Weights of a small transformer language model.
Size: width 160, vocabulary 4612.
Architecture: biases, tied embeddings.
Training: a variant of SOAP for these matrices, 146M tokens, 4462 steps.
Each number is 128 + 32 x the weight over the matrix's rms, rounded and kept within 0 to 255. Layers, rows and columns count from 0. Numbers have three digits each.

# down: layer 5 MLP down (transposed), 640x160, rms 0.0939, rows 593-639, columns 32-63
# up: layer 5 MLP up, 640x160, rms 0.122, rows 594-639, columns 32-63
down593:121181136122127091155129089142190159118132156124151086086118091146126164160090119118143127179159
up594:154179073101164121091075123066123069138129174098131094086156142112144112172168072168140120146105
down594:160177176114137119085127145144157116150100123125122150153080155181139125114106176143120159146140
up595:137127194203174134148086124146117101128127120180130195183145172178166133117129105131129133142123
down595:142096154161141116123118090080097142131114122118119130170133139119088139117128153104117119106148
up596:191167117151162135138132208170167161132094101100119158143105161141170127153170134142109065117120
down596:121105121092144138171061078142099151129087156107109111135091139106116114101125151134150126073120
up597:171120110121132099085149089151127103130139130113104122114135096087174160197126125125139141128153
down597:103150159142096126150117131153049119115074150132151151160123116126107150139086166140163170075133
up598:126104134115156120163215105097151122114126169094092133170164110128125141150188185178143097153135
down598:108126056163156111051096183124128183102116115166164090154199153152142110119149111096161110167151
up599:183151087094154133110155166149128154110131101100153135128075108118135092142136181139146142147112
down599:084080111141090132131128131187132133137127154118058127095162123106077141076127170193184112123137
up600:120152080110140149130142087162074094135097145071114143103171128094174133087171147104153120140136
down600:171133126157094126149128117142148180054150095155157133068076115146126103153114134179098154087130
up601:151165134102141088119098130173139125118092124135142190133137169128114112192148062080141157147100
down601:142142125092133112131127138099091118148142138108106167079162158138135161129112107169147123178119
up602:155130101149138167100134155166136186116112121133132119181122151092129087123168148126174156154116
down602:133147126118062156187090132159112128138091132133160099112165078158117187120093173183083114148130
up603:173106123115128135185125134135142102132144179075150106096144129080142152134121140170159140131165
down603:103161074177160111112130121091130082112110116125069115094107063189088103125103139163125180131183
up604:080105094108145125124111184145051196167045128148068137124124117057122127104077173086161105172122
down604:099135127131154028170135180148106076074168089152103161129145091146012157150142111162163133106112
up605:151145094163117125133158109148173202134161211082144079080101151056116122109075124150153129143133
down605:153136140121038153140162200107162178146143185154156164140152130192147151147105127166112206087162
up606:159131102096139111146104136108149120092158096144118184137123138156105149171128055124115122146095
down606:089121061055091092111192121119043144129151126124119093139100130064123119176088114145082174124130
up607:131116091149131179168135182112142202108124091120140172187167144049118144133162121158116105154140
down607:111079118125139089102190053169117133159135206166140165172165080137137110118134154138086123123096
up608:054090111110160174141142129141099118063119105128123114140139129121132118156139139102078162101131
down608:132144108082048146071099124158129105118145087108119159133129130090175138121100138160060122105115
up609:130105129119101191062123131132144150110160134131114128178101106148126164148108132160052128129125
down609:110144129096107077208146114114159133166126141147139143087169123154148138098084146063137126051153
up610:114139121131143168124098182134108157076137143100157144068110158148114173115136125162144131109120
down610:173162088101157099117133090118152104163135117186092110108144135142137076098139125054154152111109
up611:108121109098134098086137117164127147135093157104143152134098138095138204125108134168174163125143
down611:151113031159118152201157112102202153130136113124134161136190125133101129153117081219077177106164
up612:150164102162191135071096173129152119194143103147103113116158146152120118117053134155135109101131
down612:147102114122156124131144182122070187140102181066097088144084146135074096125127088151103142127111
up613:122118104129147099096116155145129093108130141126117137135133100090133129169189066147178138190184
down613:149138162155082142154139135152101131168100171139086164145164134139172082085088131075103106080106
up614:153107109154114096079142126167139110131212112142084071093115107118100120111148083142177094104096
down614:117120148104126067054086132106096182205138106109177134126089105134115126102160088107160161137159
up615:134100137166125197084122085131126085057189139100084177109119187086121087098138070127087102165093
down615:145129122218097148149130166105206137162119123096078104101110159123077126114124205097102127149092
up616:139093148141161115119154156196125098154078115066109160144160081099136138108086144084102135150126
down616:080123180145150128160099163108121131152143095161103067141131106115096139135098196165150120157149
up617:091085155084152168094124109107082095154078190095172164153148164170165077116090142163160121113146
down617:121183115179095136153125120060121134121145092126162177129180100073122085134148144084133137128063
up618:134100074137133121168105160106111143077062106113135130197130105089049141142144205121096163180071
down618:134123143227098110125111145068058177111134167057143103100074080160131189108117143110158082156150
up619:134142123190098079153111160141121126125151129118147100155157160129134103112158107148154143114108
down619:108129118090076126122143166112104127099159139128158125122179139068071153108149108133091158149114
up620:088124136118131141101094116103118139110063132091167074055104132205174155179140130151152129129124
down620:127149128118089062120128127066209152093094079089112099088112133180178154184106141110118158135139
up621:156138138118140128107130142133131144073154119113105123135107150141074120148193079134166166133153
down621:154086074157126083110117117112137122134146130136093124142105098135134115140098176121108104102164
up622:159113118104113129090099124155065124122136124062052151164154168099149118150147133148105141142101
down622:126147156111141149160127101162139181110146072157107112121123166096103136160126145111121142135124
up623:162132070167069089147121131132180193201110089096136143104101162125120146128079146137120085116141
down623:134165152159118149127184110065086114119155122168077184155136145121173112148171130161173169054145
up624:091126167151185130120142135159116145158091107136094138119105132164146075173132166149152132068158
down624:166108075134081111072190105112134086128138137086130098144166118121099139110128105138145161124167
up625:120143110114112208095091161134124109124129109130200153176061157144108026129185109106126136131079
down625:136105143118135075140103110087124177091126118120109134131058117119141061146160101113150130128144
up626:103108186166101140140155156164143223140081110116149138126135128169182206057154165142112140140071
down626:108123098123173111112172115119138104132193105181098138159133152110111083162202106117099146170188
up627:095098141175115120152094131185124128135160071119170122086120164102165067125138082143159134141140
down627:093132142132072161140141111107224103161065137193178126147061156099069172144124130115167134186145
up628:112179196081154145088114150130193142131111090133156140031111124146140148181144123113187089133090
down628:164140166079114097168104133128147160176162129178183146188104115186163148125112101109166091106059
up629:151135104129189138125113134158070138096095123049169115155122095077139136129214075099109179173165
down629:055193159149123119132166180115133122109125109170149095094155149134106106097101160135077142187064
up630:215180100167153167149137087111194094127111101043114181180171191133074168140088144118106107107133
down630:150094112163101164123115155186148122135109105109120154123121141112109078124147111132080141215088
up631:130161119138068186154104154130136144102172141141177071097133152126162065120117104085148127155164
down631:130140114199149057163186160071171148183120081094123177114151165098181146113055151178177176148124
up632:179129113051131101091121103140127184154105146146097087161097137119086110078115135164189110174115
down632:153170165107138138100168072093109124131101100111102141132133096126178106108169063148146167057137
up633:131118093155181116160124181124111148162162129153115115155077153174132096160117132155130146145167
down633:137046160121127100090140140127098139117115187127128167121188107142088154064075127139069138077115
up634:144142117136118147131101188099110059072125177124058101111143106064167118103112113158095127107087
down634:177164154121139117154166120119201180158094185098114140135133103112155108092073048109167146156088
up635:086160120141120175118152108111097168138153125127075133144128140148107047191080133174117106114097
down635:184169126146111145165111122111113056102100103121099147107124108174106085108105118101080126137114
up636:121133049061090120130183124120127160153120136109145170118098123084159094112122066104114128181106
down636:135164118073149160138150110133124152125093122161104123209153133146175131128159106151140129107134
up637:077154145105174143170215120179165117095094152130158136121125177110164142110108160179127097193098
down637:134166134142122072067172141194101054111140156106138121115114103175121155153189135192101072134075
up638:149144154140155126121149126252118149176136151170078132129178092121115088079187056151181121122108
down638:164118194062137085149180092091085142225130086162125149146180163094079098059088204115032097087124
up639:101184171089132057145112109165128178058132088167136152118129151052153160101157039199113088182110
down639:079172131120126064098059163216075106084100143161074104134127051156005147140153041152140124130151